{"n_layer": 11, "n_head": 4, "norm": "layernorm", "norm_place": "pre", "attn_scale": 0.0884, "parallel_block": false, "init_std_qkv": 0.0175, "decay_fraction": 1.0, "decay_shape": "linear", "batch_tokens": 65536, "seq_len": 512, "train_tokens": 903400000}
Each number is 128 + 32 x the weight over its row's rms, rounded and kept within 0 to 255. Layers, rows and columns count from 0. Numbers have three digits each. The size before them is the row's rms in percent of the matrix's.

# layer 5 attention key, 512x512, rms 0.0631, rows 505-511, columns 384-511
095:137123121120145100106123126102133194123061155109085151116173207157134163131181157148086158114106096079099171124130220151142156129152120113146157118085116111164118132137151122110167149106121116144156078152136164141121151146147128132133087155126140100122125106156122145120103101111172145065127096153097105094074173083121180139141178122136114110097165156117162122167074104109138130151062
103:136193116122199103126112159139062133124101163054094130084097104151160127100146141072089089124152098106121103077155164154120113129112133181135081051127127142149119109159169065092149071148129189079108142140112150143080156090139150113132116145164137104147122147095176159183136110064082103108175109153130125084117143126078108135097159114168146172072131087045140162091127060151114125135139
093:145136106146163136093092152045135149131129106167111076119126152080112178132102089118098109149118069129213172103186107122101150177135175097069155104114136147133144100177160145118107138088092140066116157112115139212121126126136155117114107101095123173220093155152109187090158110135087134102146143151151127211166103130142104054116174181103142143145127076107127133137099119065113178155170
090:140175147156135118138116120094117126160118106181129164111209096134113166103099166132107176158136104095137126123117102133133090146182153118139065143132108182117123127139147157121135072149092114094134171111055092119101124112063130172131082075088110132176084177122123179136182098087101124182088079117106141113133109163155192107119132094098125123155138109110141081144108148081140105160168
097:095127122143084119150109118174116127169128144096151169132104163162127074100143112142146085129127116153164114145109064130151071123208115130141126161122151120140141155121075143155240098137127104134133107139102154127133127128153163142149127146132113159141131153100099168116116100105101103144158096123128123110155127113115144066102109100152091132176122103145127110148131182107158138065118
105:218130128099125142078114138117144164121094140197138145179137150153123115125099141133093171174125135134078152177086148131102156112163117094160169114119121140097148120160142072159131136108079143067124182110136102154144085142195134087159178095078119151130137164140097086176145181130142178179170173141116147152089097059080070150097129076133118123170145167109108089162164114129142087139082
093:126077199175106143163153118182178154098121105053116105073125136118137118121170156122192076115100138124192142128129128099084164102118138124186143089115135144118181077193121110159132080099145143139112120158072107106068148196126193119127122145151198098079091174102192096165157138176130112165110170160135105166116083187114150087164106169122109089083140094115133064163075071111150140092063
# layer 5 attention query, 512x512, rms 0.0644, rows 506-511, columns 384-511
101:128127132089154108180120110162140151125087139129099091112122142133138154119126132153124073114214104156107133115086079169077136090136146117191129088096116080137110156074115135121111134107077128100104108108157117140157059145130129158127065138141161127136129141154070137127101069096130145131144115122137114157145120150169182131115137090198193095092145145093159139070124149126162167074156
097:114134167097120105151159145136168160175119143111153161162159122147114162110092137131148111155140137179118156161160069125068098087104102053184117094137106139109126097106113088142116197210136178139138142106088147110105127145157064150115103183138116120097123150112095154151062134100085106099087099121135170120159155101109171170118163085178162151175079179082157138144154190134134104121115
100:123147162106192123110096099115129168141062128109137075171160134065103115162116125137127135112090108141152134127161120128158138123156128140105168120182130132076129204069101120106093100150132144105122130183129096064182163147136149151117144164103170189036144120165138078102110120124095145113082117067121129152153118153146118177185125110136151090118124169115067132145117138140140155106150
098:185141131178133131133186134137106177162175182125117123098140091149104128201163149043055138155096160167083092113126117156151050108120154163107156168162126118092130152105115122104141103096079172117134102145114107122085151133052127130139114165120154160081144155150102155104151171147131126050102112168104130082150184157093134127194126117125126137120146176113104195157110141076149161096087
102:132134177102161127112152153123104084097149071131153142131124082117146106142113089124159150139129151165121141097167098101101184141165138138119121136128159130115146165129149154154097118084065104088096132207128115145125104140107092141070160075086190111109171121130168173130206114153219095137168175099100095114186147119124149224136132116091114082117131152121125092159190112143095101167102
089:114111149109144089047255120102141205130149121098152116138145128228095116089113124141125093102111100112142163165102174160171136129131111097114149151133146135141172132111155184140133142130105122122118164201094136144140070157197140146168137129127121171178080147170107114198132155099110174123093082169089152168168116157120134059072102104081150111135199149127115105123207177150080132087161
# layer 5 attention value, 512x512, rms 0.101, rows 384-431, columns 384-511
097:151096179136133142101117039104061137147143157142135088114165136131039125163133074130101122151075115134163160099103117018091111131108122110147130089143146167149132144165073137117123126099141152163132137136196142112162123144119091169120047096131178100122085101151122198106110131118141165077060052122101165086157141139130136132138147080133120103127144084117123141083185160104089112179115
098:195146136107116154149042146139136130159166129085096109147112091227121224148114092143071115147121173123129087137093128155107062133084124068099085168139188137102126115122146151155115138101076106098117167116118139138111145144125111155121105119074187159132143120165107118110182146054148110072142139220114133150092130131065108130142107124110157143089185117132084092109126147161050140148158
092:140182084198159140103156153143144144113196077145132133125049137075139134130116111126139124109103119097186147091074117112135142146151187157176131165172155138102104106161106102161137163153111142097146130064110084121107160137139093112121125128173155166078176172163139094134123146148151118184096089163105064142181120112220094148118134172156108166128078206151148114129110115093181158090085
097:124104163092126133060176104118128119144112101117089100093196122138141159135122169155118120152130149114109101098149135097127146166134089086127105137152158148145116081116110116092116142165094133168113147107173151112112134122102123111140111088091102163143084085101165113073059120171084135096119153129158117120110123085089102122156092169094096120109139055107106077049155137140191145109147
101:130121079149129141130120108163092114172151121135117158123140116113124130138206069119094091138152128122153091075184117175161143116140150095167115125233114150090093087100123107154112129072070143189106181097165086097177111224106142086154148134116139130112086094126103088143127157156165164160147123143067162126146103120134130115120129175113092061129197108104097145148191138110122152146131
106:153142112135123147176124142131074135106128199197141119121087100125103141130146127078059089053165152113112142094092142122185099170085065177164158118153083172119126090109074134140123190119160160114137141105102120197131123094141130067135129179114113154141129165112185155152133135090105123159157199130167098093153108072107145158123146100168106134132188107122138164151146110147143176137136
103:054110169150101187129109082138129088139116122133126149108116198099111138088134153188157208154131065110130173105098129101138106143083075109141118059084061125117140086138153130074122112151182088078109139146175194152115120105172173177111081089127126165101135121117149203185138171171109185110076095128169152125102154075129151136140145098211162162130085093163169161102093067145086124130108
096:093125138128105112119096118146168165149132097143087091101163111132159117168131120146165136089115109143059071163172125186189114149146151180170078085112142108120115129156158111104082083085127108137125077120160198187084132119108078137126153123165163168159085109150113119190111123113093124117145155128171071127179125096143110151139122103140110141166131165117137075146120100078131131124087
094:129159144145108144171122107192133153104122193154142159173146141109164105132120129114152121110166108095168106110166091173127097159095150144175144128113123142049102097125116118152109138098139118189148122120117181169136178126141133093105153103129142153127125102133111166193110100087138123178116066156115125116171137151104125206126159152090125103103108143148074136121097152131081106085119
103:087128100162141152144102119102113120160116148111102131101075117080154110152158130103058113135138144122089130099117162121128128149220141108125126136159140145137123144138171084188063151148175111127079148144127119150140110166128132138161116127128172118188111090098192093090151112061077080146037106081071130168146138148182126168161110155176116125097137092129149160134082113144167131108078
092:091136132087177134127116123134107098173151157106118112087158116140085142118186125162167126141148144081083131166166119129113095090119122128152107181114206123105110169128114144133172170141184130182120097106128083147080168149100170138173095138125187136128124136126102113127144131158130115151071147124079132147162161146143110099127080115120100067109092152121131133160118154100209153052223
094:152142127103136145139053182122172227139163086128068139110127127136145164102153171154119095155196098132136139135144177178131100131159133108086133139118192157105115085101121135085151175116089128129089061076067155123116158139139114105189152113173092136127117155157136141129137158145159102149097112126085129087129155098105108152143144071137100151159123089130142204149132121187135132096166
096:170141143160113157119115138143163065147146167109127137119148086107111128099089113117097121103071089082187121054125148123107189118109121093112117131118091110120135153107081092171117096111109168114171133143151121131118075158180148102114118148101121119128181088097104096130086087127166112063066097165087157148113133148103078098150156118143163107155083108123151123139145100100130141158100
094:146134111143172138147126136186136151175144099109049120091120109136137139105084101128153031162158141088173167123131132175106103157149145123143060172196143149134130104102089092090115106062119189179087078130152172129171123135152120087167121160137136122121207081144124070140124142179110126136180193073114118174131140143151097148143156175102110173135140162090122143170129129145135103185154
094:168145119126118177089106141073156022069172140108135076151150134136099155107115114111175128089154129089170156118106093133108119131107100104103097108058114159098131104141053083120104080102154090112094132115106185105054131103099102153053114122070131141098208141150137129130076141133143093149135083167116127145131114132134156105121104165068110119102048135110157153123156156102104140108113
093:182143112023115106103123113184120096069151106116168122174174059112123144123089137138155131168138121131128167138139075191084136197117128133134168128134148193104158105111170100097206121110151111120109121103127102111110174093212186151117124108137130112073113175118059149136130120142146110077203140118134112152149115105171152093116117152187162096132123136184124125126171181087111136180153
099:132107130080164139086095095158111076123185144086097079119090038124107071108201158206114133088106058148135125142100162110083066175129135105138167155088145127157115098170131116099143118096162145143190049087183105151147081149121094161146153088083099097121094151133143140107104104085147133093153079133116112149084158090145169107153152112164127197166114137133107136165173130204145185205141
102:127121141106069077189147171134162163108127126087160085119152071106164129119158142192110119130118084125091140108092132092116211101175143131053127076095095137151148091111095180062159142110092116125136193121097104153175063126109170104074154108102191130091141116110117119116105143159141056137063132175122157162158168118145180092148159085166113116149089140121147070136153109148109165065153
094:182098095109214144164121154105083179133072067120124198112139114132094130154140183108147151133186178129171121103168128128094139127157123100072143139129134163116110123131122119119094132093113129074129137207087137064154123154142128118086087127199134119154119118125178144111051142135176085128135088147131170143121127154136140078151168159141075101073158140083194148072138204154116122105100
093:121119158129105066138080082134091134118113088128181140131114236206151152138116167128176078100155124044123181163097159125072123070044106097163149136091090136168126107137101114160205129197161098100083155098116085168083094108078083069100161124155122154142165157130120096080101083124169118131109112136160150139145113146182133134141078110160146108119120148095092133127160113106107064135143
084:158139084140067119212085130159094118153094058122109141090168121103137088151111063129151139124148158134182128110106075165120166131113128140121111133174123102100109124080209153164145080065127168150080135125109126116147190158087098183131106071063136162076121114139174120146118096180147157080129170157139121131108116125162099095153122090183029108200087123150122118133097100078092180116135
094:124147111211109114203121129168109123129148079093193136198133141162151152144125204125091093190150159140084124155138190105157138147117182163119180145127131139088179120160133109155145177081125146079107102155120142126072156188125085145101126113056135112104141114123095117139145113156069103099136115172056120125122184139165071172149087126097141147124162144124132083081157180162085136096078
097:080133157172156131119138104138111081139096108141144179117090082131153120114084135180102122094094091106145157082098116134117119108167174102118076112140158176166126090144146162147126080098142116116117094167168115133134097141095186124120049173135168195118113125112150157163150127134119157105141137117123194089103091144097146103100112161220098147114145095149159160170147166138095156135097
092:112159092142113152159101144116087117122122126109062167101064110147109081168103212137100181137171083137137089175103139130202142120124151106158176135150164144205106122072135140148181148114150186142146062124147113115095203131093099119080108121136112121181185063168091093126152125101152135157166154129129113145090102096114129183172127140151146110104151140126091176141133140109187128125144
106:137125189112189105158146078127110121142098133149093085096098155086163125207135120129165123064114067127157133108155171095135087146101121107070103105095077153155116032136173095162149050085105094104159111111138156167113095176117115165084101148125120052125103090159150114065105091135133185118174103165159165095095159125153099081130134124115172085137117141140246083103115091162125123140143
096:118178104123136112133162146187115108191128172176150145128101085029087138085139099144123197135120091104137122157151210160096125157132123113150138092134138101169064146089121138091161060109081143135146096123150138110077105060110114129167064182160140118105024066083116120120185127107151135109134169163143154119088072103156178150128121133162099055190092139158104212067122097132092104074167
094:160131180101200093137103137068083138179153164085119130146125059124186118071136107136129117122173101127170134165159151148118108116169199088113192117127138196110098124116158090155180105126138059094159185076093133151065164162174133122119165134170142137146116143142165085112166148079154144115129093148224155147072091139101075140099120113142147148148154091104123088120122159088114087123125
094:119148121123049143155100147130109172102108167122071182120178047132145126122145144134194155177121155113110085093106133054134159115127099158139184112125059153150124158155110141140147167120098140155115163154153121117114077035147136184143045064089150131123176115060142135131120103124128125061134102183133117120165119162128187133124139126209146131092113096081169148086157104156101076161157
089:143121127058148115134116145125143118118176130130127189123170156115141139112115179123091098112139121134096184158177120143173111100183124167160114165082166169173116115115157084124103069159139117134134193158173124078082167075158090126157145118165085159140127150123095162081160127121174102110114139194090104164199162134181110063169177092160110108095159084151128131128096173071144130110169
096:169150094126090100156129139151147095134184053138120132145106159123160162201123213161154134099131134179149159154112122107141127121110155144110114123097044113134088163083062158173143100131143099121121133075054132107148151175086154132106123141186157219120123170165084115080201134141161148124106163105091140075156162103115147088143092113137151122138112117216162111161115089067138122124132
091:103094111126115097103113159108169148104095103107043130134138143140082153125157034139122165109133169130186162111124086052116089127125120186110153118118104175129070108158128131097107165137087125142160112124115157152142112132098133160179025095136160130119107159106106099130089109177115113070113115135107199094134152149099117171072108166146179161066142138121124132091109127096134088091119
108:104118151126168168128136121136066113153087185154126137117097064083125136079129196181118088163155121102129169156124154211110112162129116151101134166135136124108116154091173088228109188138129118107154150143119129101097150150130147075200119152165094148145108129170109097095104145048112077103202140157171146118153120084131044147125167133174098112068134131112084138167121149090092098100146
099:089119162136145106150126127142141106063141056165148080109122098055144157125153120155168091136148139131153143173086165130144136099151120118155207189105135157095122149164160091121062165126151194072118099167106057067157092129134118148154158129138122123131089165140096088112118130136105164128122153160123125073133144164128149158085144125136131170171148164145122149075085126128098139155082
095:163157151149115111112087125130142096093123134125146056053121110096128138138134097162111143114127168141100115121185135091113128116129125127155135126150201143108121142147175128131103073125167165146152091090153106168134149198125139129134122125176125107147162100082134091151137100169141103129135103146128109166171133169134112101096117177147110106133177163168149179185170178139104112146155
094:131106144145185100126071062111109179169128145118189107126119136111150152181102124101109102066052182133084125111217188168049069154111128134179124114049146067148172175107092091151075128128039168122092192099118140205136117115148182140121153097108100138103104086133173182159144069136119117077125174162160105137142153096112123128141132119115077074116055077135131150088112115112073092141098
093:087121157102102147145190144094069111097093085125191086095110131178164127087095110133090077128080058143138102184097139118086115143165127172145172074121064169129124104092122141110088156159194100139166088113124117197160122153137127110103121093139131080144180107092102128097107134146087176157100134128142143121104148110102117156132096155173188106155143161155165135101061140119101148151102
091:152202126175102071121144142156114168100114135133131147112148078104110149167095162098126190140141113145137142145089112119191214112069096092081141195199076153095158167072091171111110103119144124178123146095095119153099114094129125118138158125122152178125093144173138065124143083192093117152120139104105114117111082158108137177125044117127163181171131095152065114107135154140113137108111
098:128166148030129124092145131090151175125123121100126107149099093195110079159160132102187167091074123111130119133098082113118141157144143099126098116128134117137081140118119111137171128148106086112181144195166152126129103171153153110116149068170112089136092124140095116160149158113119118113123149160146178107101116197063133049050180138165115100185121151169154177129070177074097158119150
093:133083103085123125094124114161110126102173098184140128088145190119139125128183168186128148166180160125123121211099107108144127134135101199123158093108162135157152138154137120086158124168140138202124145075130076184158153142174103158160143147142160160165117108144053087109124101119104133148125082144135120182174123115135104163132122144163137135104117133166048082137139106146124092142123
095:154055134093082149098153126094101163159162124132121118132156172108202122168168143109101147132163172099173078093142097148165135110107128106155178144133121142122197110125096148091147102087140083177139100112022135125148125153141153144140148167034142138115121117108152131170141114131124098083133134142146142085137165146127153118192118105097060205144135187175204142180134175087126153083164
087:142130164070110069115081064114127141074168086114105103084142132149101122144124174098121137115112174123152181137140135184146206118078099093096124132158100166153129156161118121142073136086121146156139174111099124166143144092135132136171152151120139094151134218134081125088120129074150109145102130150141118114115140148150095166123148147079153095108163102173082095118115112131158125137091
095:124109068180143059160112138136124083100201112129134080074133158204092109141184096151081122109140123152186114157107164121102161065102093153129156119144069087147126137155085119131126136136135182090166141138130081093118130093087074107083075024173190117157111193059208122178157191115120134094156131141162072122125116088125192145140121113171125185096110143130104107099140122127113142126128
098:156102117110127122099161077153090185110115092107170141147114128164150084094093137128093107110165166165130162085137129148112112134156126135152130101105172194127128104116146177131140107130125134120148126115102191136104139163141157141149122155098170196101102147202151095126143132089110162159097169199153140140107103095099104148121112186158047125138102114133098059182177138132098118088107
093:138113180172122095133129154140119079110148138127077128107102080117109088165064120107117108108154056106112095123144143124151097133159168151140127114147063190100106116143146138077119139145143143171131114132158081098100099105082099128085121145123159145141131091105164155162137164164166127133126124085138123105113191139114143193157148123146121124101193141132158112121165122144151152116178
098:164138144088145156123131140140133157071091144157160147089158139072153109149112145124123101145116090150090111126134076050071104143147166153137106129194135110143102135088131176117119176113131146246128119084142132139167136175067113160104092109097115109138143114165122172136169109117105124103151115181121107151072190143152172116132123155174111101197098126136102115098127129148132139223148
091:153102073139112122111138108120139093079120171123170095115112099056111118085194131180131210175166094063126121170138125141151167097091141114100146171119183174077179147139047125075156145147138158140114145136103112122127185111124122119078144168127123110137113097138140097117098130142138079126124133128152066157147109159145157128147152133114209128160070216157078096134147166117157049101167
102:111132170121137142126114129163150097134121108092152113103127132142076120139127115153114142151139113178137142117105114123113094085106086165115154133081234119094100099092086151101114134134100168149119128193106113120125098143095166172156126130164054139117141118160123178128133058126191093140115113122181096127139147080119141133102152077103131171124164183171114166160159180143091100058130
098:170129124058139118119139172148154145154157119142144115095176112136156141127081132163099078118198144161113144108155202178126117137101153196095165143075154154061149106142131097105102100158101134143076142071071122128099122152079124115227185158120100177078134161166152103119117104129102095157178140082135192125169161145148105088129148087067101092172109170117126119155159089156145113172142
# layer 5 attention output (transposed), 512x512, rms 0.0703, rows 384-431, columns 384-511
099:090116083140086187179144135109121072119090140130170106159098076159130118152176110144190110162131165135077147118127117142119130105135155144136109125106121098110163152044176131120146128054110105131171183199071109140199087127103119103102122115116113135072132141118173144201162119120164080103102178122156087148089148127104147117113172160137108121124109104194094161124101185092109164116058
106:107114128142118056122118207089159131198148155239100122131105190097167138100092116140133135124122051116096151123119129098152126087118108128210116064117099139116200102206094168175089111098091096088082113047139118134156100140137136106154080095186141092090154126119140120146161185163091108168070177123093122096164077140137108173105185172103122153145170117146160203068104146222182088068032
097:110144114091145129145152114128087152128134097042156103218162159116147103160139124066130127143177175178130112167117141132130161114184109149177137123150106099146158132094140099141158120126070139124141074171144128138128147143187088138118118124166123150140146098163083129107157107119149144110131134044119180147131056152135114138115077118090099099131092102214118176083147134140118096129166
099:160133161182204140193141122118190103056080183067124124134100089176176124170156215102130152108109152147087166124083112174144086170127109143099173086123106163135091155096130144085145185104110154136123101117155119136148123092149187081069172145103143118164137109193161167086087079148188135087162154082082141115132172097098099121133149174144112117106111151111154139164131042100124100108079
104:161148113125129110063060154063115165085117096168156077173091164157108119070101112098143160108131116164130069090058138105144149212136107108162109125109134178179120144160131173106134149125104111160121132117130161125186162119137167165104147173162125147163078148110137160144111111100083089136157171148113062177141108180149123126096122094100049136089043123160057137152156098133106046052150
105:103078114125194181073151101126197075191160123084090175121133120210175161150168152193171096132092160073123107107129207123145127137148124156083082182139133163136143115081176171057169072155135169187086117124092147101100112134142143129084167091108131149152083106046154167135083155152104224114123097113133095123144078145123116096117133064105087091076109092113152121128116168107128159099234
097:184157151102157161142133053130084117135152158140082131125131106156106132136173090121083124124164131113135150131104169153034083173101093107144082121143102210115185103122164122152058108117109169123146173131132113106144134091181122184095078145146131152082200156161123110137146083138165087182107098188194107200164111138076134175127068115155108151131166145161106135193113123112092088149158
104:125141182140113121168161088180135161084142150166157192121128157121083115066061098154140071157179146153125120115109136139136125087132142154183110064159160176097172095153140164100145163130156116141100184094159139190084116062162095116159098100155126055128148099110111125116169085058157142100130112127137146093113121150135148110159069167124162102149140129185114107143120177149152104110121
095:073147060149096145092169205095116087126131121154088153127097119188123117080095118161133107131141234107123134150102142164136125110193095092121081236111137115185147100161109136060143157108141121099059113103123128145114184097141134149094175062104192115208136138133140200144130110160172163111088135170147154133122174124090156140129091110122156152137087134170088130116144148134148170152121
103:185108087147136175079063077169119151136059165134103095169182206119091131167173107170098086061115023191123154173169193128111104134141146138116112143104144148140139150140086116139118072088115132114101099123110135166124103087142142107177111134174101118136165141127130165127110146163100088132153145121122132143147095101097110159132149149134103132135095136126103124145148142094126067084122
094:130167085111119105146122114154096127076145127120132157117125138168151134077155119069118145138083128195146145084119162118136092117162092146143133115173172123118156106135148083112114184148115125123140142127083142127104164117126071104133089125148119085172121069110100171131089080079153176126175123107117042159095122129117127152140135115137163108200102126145130147112117108153108206133089
096:170147146111085145056083130117112204166061094101152122160084146144161095112083157106131150054116162109136139127140171100060137170132088125158100057115131095064129123067155114156170135138108112131073147141124063153145082089115137177095165137131230116113140078142098145085140134103173126129112121086147144190147136144117071097077084131125098179168112118090111109143127171111107194131103
098:159161148122109127117143137195105123124135124069170089111141124100143152064105148195124149138090115134085173112110089120169118113180134142137098151149119151182099104174108133139038111139146137101141138029080187121126148108113119150131111098127170118103152120168136166129123136137073141140114077150125150133149085134139147149109125099152100135073141190118114169127108184119167147165130
100:182086178080127153099101144050115188108044094150058159125146090161135092070122067152151205110147098115171129138142115105149126125090072107104088117133094131095112115099113119178166202135079138120126086102078103143140155130116161128107113091098166123158119169132178122117097167082186152161150138144129155089086144146149119169074081152082157149110142084153146147151148120160122153164034
097:130136126145116080150165116102176123143117116064110102082157232125176131048122140135175101146134153165116116116130056130176146102136085158117084165138135116163122152126147164083148172155137123140121143160131134159172116074095084157161125137163131135084068116161123160121163123123147178125132165095146124145094182216094165048117149139113109139142102150136105095133112145128175148164116
097:096151134127175151098150113144149148109230136118156096166119124130107095140121052165160136136106180134168107148185103129132133141118117152110122151150094110103136107113113130116099190104142055076186166135046129116127094146180115082095108133104153159135162158180135111125144180128122108154088165105112125145111160170104136144123123146127143134153155109167144034145123077146081130102122
102:167085085081157096132111076153116200086167147169112131131158153168109113180123124096131155098103134097103145097138174112168106193136098165148134146197194110149089109129123160153120125132153109091142149097063114126043080161127197126089124151137163079141124142080172089152129098138142166141160131116135118117088129129097147078101140140108116139154084073162185093119101108086101119122111
103:106109100144123132122140080119123125141155131172188133117120101122098154105143182095136139145155130140190076146093132143128095137206072064110069114124128120119114126062122066140087116114141079195117114156132165113113161139159173177161142137112095158107118181106163133106149095110138121136106131121089104154080190180129133091106119166078164123135141172122097176124164144148163064111096
100:093109137112071146070109073068111099094130217166157099095152074132163163123077091140018114206156180142147059141116110114146136090104122173075104124079157084196142170133147126121084083191056119133117136157190103096126068135091097133152129145142118151137152150133132126088152149110151141151132078109131056143159138161130118154158137131135147116152138123154143112113087101114161099161174
101:141119142079161147195134137060136112114139046087096148140117056112121140061141120145095114095112107189076125089121115146156151146134150095089124117125131123093091145108142117125091168111157135146165103063123155143195156122150140124090116133128045124171110138155137113184112162166119158134120112141068130102120109172164128145107122127118142163147098115078197080092149128178130171154144
093:161130106115163184137135125147125097124140097123093098113092141140142058142127123140062087176134137123185121098081091095161139089084136178102139119153105087135054097107166119098174102118129143114113133138106157171105113086150097124133129112163104148100150125141125135109204176189099162141146050165159101133149149166110157130084096149138093121031170155178119132080129155181118094175155
099:033051140144137136185105188114126146101139080139133144184126093108137114144166145173150112106158168136167048157100131138159050143123061148152104119149153147142115083126141187123098172110133110168175113185126116143162085175111114141063062085114188174162163112115124183121102168058111166188163057181122164158107153117096177087122180145163111163147133135139163125138096185118126107111109
098:162101110104104166095148062135174160119143139114172124201049147128144197128082134179104124181145143126146154134098139082162160170127102151118162129138075098131080171107123182150130091156137121143185096089103125112125137090160103151138141193120115120143137126147157084123145155089145118157109110170151121071173135108135096095123131073134189132126141107149099157082117147108152087163119
101:199165084141165143100118127148094140122140159130095165187124088084091145120142120138146113121119160113111099118120120110146060148169118180131111103135061102093079141142117121156098130163093110116143152182183173071113092091121122165092153152092112158103132132166137136143107163172092134087175115127115151128091096125099120144099129113164168224126080115150179133123123114111085185126130
104:093154146155146107185156146132120194103145101101134070159160168147110118117125140096122119060106113117156082129107158101118149186140131125183157163110089109188154130117123150090159070115135106097085082096079091129223084078207128108096187130104125113113142119136174088097152155123088093128157100119131101128120180069098138125092135152100089169109148209186160144123145080175115051107154
101:132136168148148156140172114202147142144124136117151141155120118150146131158143043141151123085127144130145138146124146170173147125119101131210093145164117138160136120099132075072134159153122134115106127157160124130128101127130107140135146169129162152146118144104169135142187140074102129140199131151120048077156136092134113153143159170156098109088153078141143158126111102089149171183157
101:121087169139125158098141088110079131133179163132143086123125122176136068130130079140142111159149143132139156119101114184168130142084099122104129146135157074128122155104165134102092149144149136124124125166148130134159065090152174070116141180147097085095143094093124119135152187111085086116124087094196088098120126132148177122073106147164145086146032077084129097167137175146162144147079
097:141156086192139086109113102086099129143151100192082190159083155126143143150193150112107080122202086169113132106134102138119074161149108140079092118176129140129088095099155136078146107134069168158146149136140121137145104121089112146143131115105131146133150140106126096167134137124186128129147103150124117130089154150129140089100127149133152150100098149208117195149137131136114147136129
095:094174143079164120127096144096126126146124212141174107173151098091081146061093125097212150176121110130154088163155101159127055112108140129184154089118176114127152111131108125111125176091158104095124162150132150151142173091117092126156139155098084130096128086074138151092068164147114125085153077069107085122112150127096087160143111124120142139132088053101072083142143077180110122180143
098:169062103128138063166085126181150137125110062102069120148119137085089146087112111124086114111101173137128097081130117091100159107142104167158173148095103107152068090106181139144114215142093096084133122147110142118129135076157122127103126154140142176125122141109109156210068138149140104076157145099142082130143123149190146177069081109083117126114136129165104139111117127121164129104160
098:097142094137119071108141151116138122117162129154111121162157117127154137154126100164128078119112063123169137117095079065089106204122165100108158147111123097183145137114129156155132091117033072091131183150166153179132169104142108172076123143130111075122140145145096155113141186123152112169119124158135128147081130133118111189082143139105117135165123088155172113136123163101178161138144
106:134147145174095141162155139103137079104172119126102084087110063152125190157145110133090122119117157155194097136175107074172121141184129152111086144133096098131087171085186171170136119114178125124152108129218118113112154093093150097136149139137093135136139111122123074121052164129161151174136130089155157108138076106162139104128094095122096152116173099101116143150147132132163120065115
102:096107090123137142079164107108085136139084117133105107187122127095123122131105141087144111086096160076089185102190163139170169167112147150151086162135131131193162056077199103125178149133124114155113142152150119126108139161089116181110109158129113109138144113076167116136118153085103131134162084089150125115190146082132131133159099154138130158119088147146107147077158099099132125095139
097:183046138141062173103167158191130146137120094174082187135123078086106158113109174126088096154066070141111121151132109123113111178078145141090160144117028178180133143133138158072128111184134067139144102120130147120132150106147115088106139151134113123136090163126097144148129091118113120143185114105115126128098147102104135117161128087097142127139057106141141175160093044122117179109131
095:130110129103105142123166112087136139101148093094190145152120124107113139087098146180172080153162086128090139141135135187068128088149119110130155102143116115143109114100179141114093010096103096130111107141101220114147143153130089115110153102149132145106117136137068111116112136131156164160184108097092091163123111135109138128125085123111136097115168100109161104152150116191165122166122
095:093114141157090077028085102174132207095096097124133138171165123142156112177152116135090153139124169103137136061134109152083138065144132128117085166114146173096169126133155121152162106129120155176191179135152121083130143157147102098077127137127122133159120153155093128167100132125172152154141113145152046188169115175128102144131149134120191150074133109128162077090226204133141147147130
100:103116072140080179166140125105128131106163113141118062107131135138131075126169061164116133123119141136096097107188122117084139107164147221131139096082113174190127138146114142120171221093125171144148103150187121081082118155121142099141091178113132162133166149162137104105143098098102136113102079137084113140126086155123103126189189130140114117117114128189107146096141126143134175148115
095:119086152149095084051113067133123069116138130123135148141160095094108133104159115092152137129105111109142105145119158131148120085085135116092138105115159185134132154112153145147114172113132146107118121157154120148121138142113113137168117115082175193092117114086108169152154100095118115107118117097097123095090126112112060102121109149133208143069128130091090221102178097104159145101120
099:182178088049175132212118125145137128120107108073128116172135140093126141102144156102104123111122066149134082098142123129108144121222076046138140132111139175150173107110137169073095178097114101104158126143136168086158095151127120130146124092103073153156081168160222143154155131170179146103115115092095104109123127122107135108108133067070116106124131109110154140110149134149132173104147
098:063156134212141143160109084111085102099117095113115102084115140113099078096116170097146100134125102159129118067083098053100094164148167122073118216143162127100163158107201118078163089108169110077131103087156146175177213142105128153061172101148153122089135162084077110082082147074166103123081149133118136138132125149096131171014093146097120098149072126135104148091140116176161130120133
094:048125147117083156113136188091079179143126161167125112137095121091112103133104177146163113120088059144146058140107115114091088120159184162124147175139163169163133139136083113126106171136116122125165161111155152149105091102152181154090175163042083101096129127100110144180166127140094093088179142076131146153115124105125152131160168119103171165085090130096187159100130128153140166134146
100:184127088154196142185103204142139149153096133153097126177112073093155115057163156102119145124141074134171099104053132118102134104090129162090110100101131118141122084087130187142125110162114111122136075130126125070113086139155113105098166127098109115100140113146079057192125165160155132141132135195080177063212151155126140157145142124124148139167103116141130139125142142040187217025139
100:084069137128137127182093095078157093095129136139107139102107088084109104112126106097126141151170135186158128157093161133081106089067121127084190131107085102118100174132159187104152108131127153156110136128140163099146169089136198172138109112140198103111190137150098095172172130113093084166168065088163108083118130169080151067137098087116126141156165147081150097161164145133117157177115
099:128164014153143119099100105169133112106124148115171095178124154165148118090154143126159112124117189088118198149139111166167151116100102109144152149130077152226148148193122151125148135101200155108103102123113145130164123112145083100088184124104153105200112164134128147111146152109134126135109129170121107116182119122137150154090131111099113125147131067147084104086123110105085067087154
103:138150139108145140147145139075108110174133141179122110060116161223132173095134164153117127120119107156124113037122128156101126200112110099126139133121088170100163134138172178150168103147093082139154146122108156091140159136135131171107139136063151107123148145132117112097198074111087128163073128097134135151151129112101158157080108110089121132114151115144170154106164107128060110137141
098:214136077085100089188169113080157047136181069114126115116164105106124130125129097116141112112138120112131098128168079117153049106115093153132117100138128175161152091157209133157077144172128111111151151122140151145112100151100076114111083211123113157141117128088174141166169091160064140132051117121147155083157103120113119118138200114159128132118107205106174119165138159148166153148151
102:238092157110146160128079164091111152135117163154150105114153102132114167112070123095137121190088096152149140143132089093160155157097084109112125136080133188097170068141103125084120065110179142169134085098185122116144161165158124158139131135138158108081165087079124126130152085127091136169178112079104149114073086136131096122168161103142130132071161133102171156121121139113150151160056
102:097123218199135089135161141106097107090107124144113141075108099114116140146148159120184122111116159129129127100148091153118146120167117154188106115135169098138046155194105131120156149110158075183184127100148098116172162111098104103131087091092148114097080089135151075127108094169111148098102138163141122095117122152109168145110134118112081196101106086097098121207116120071177129111106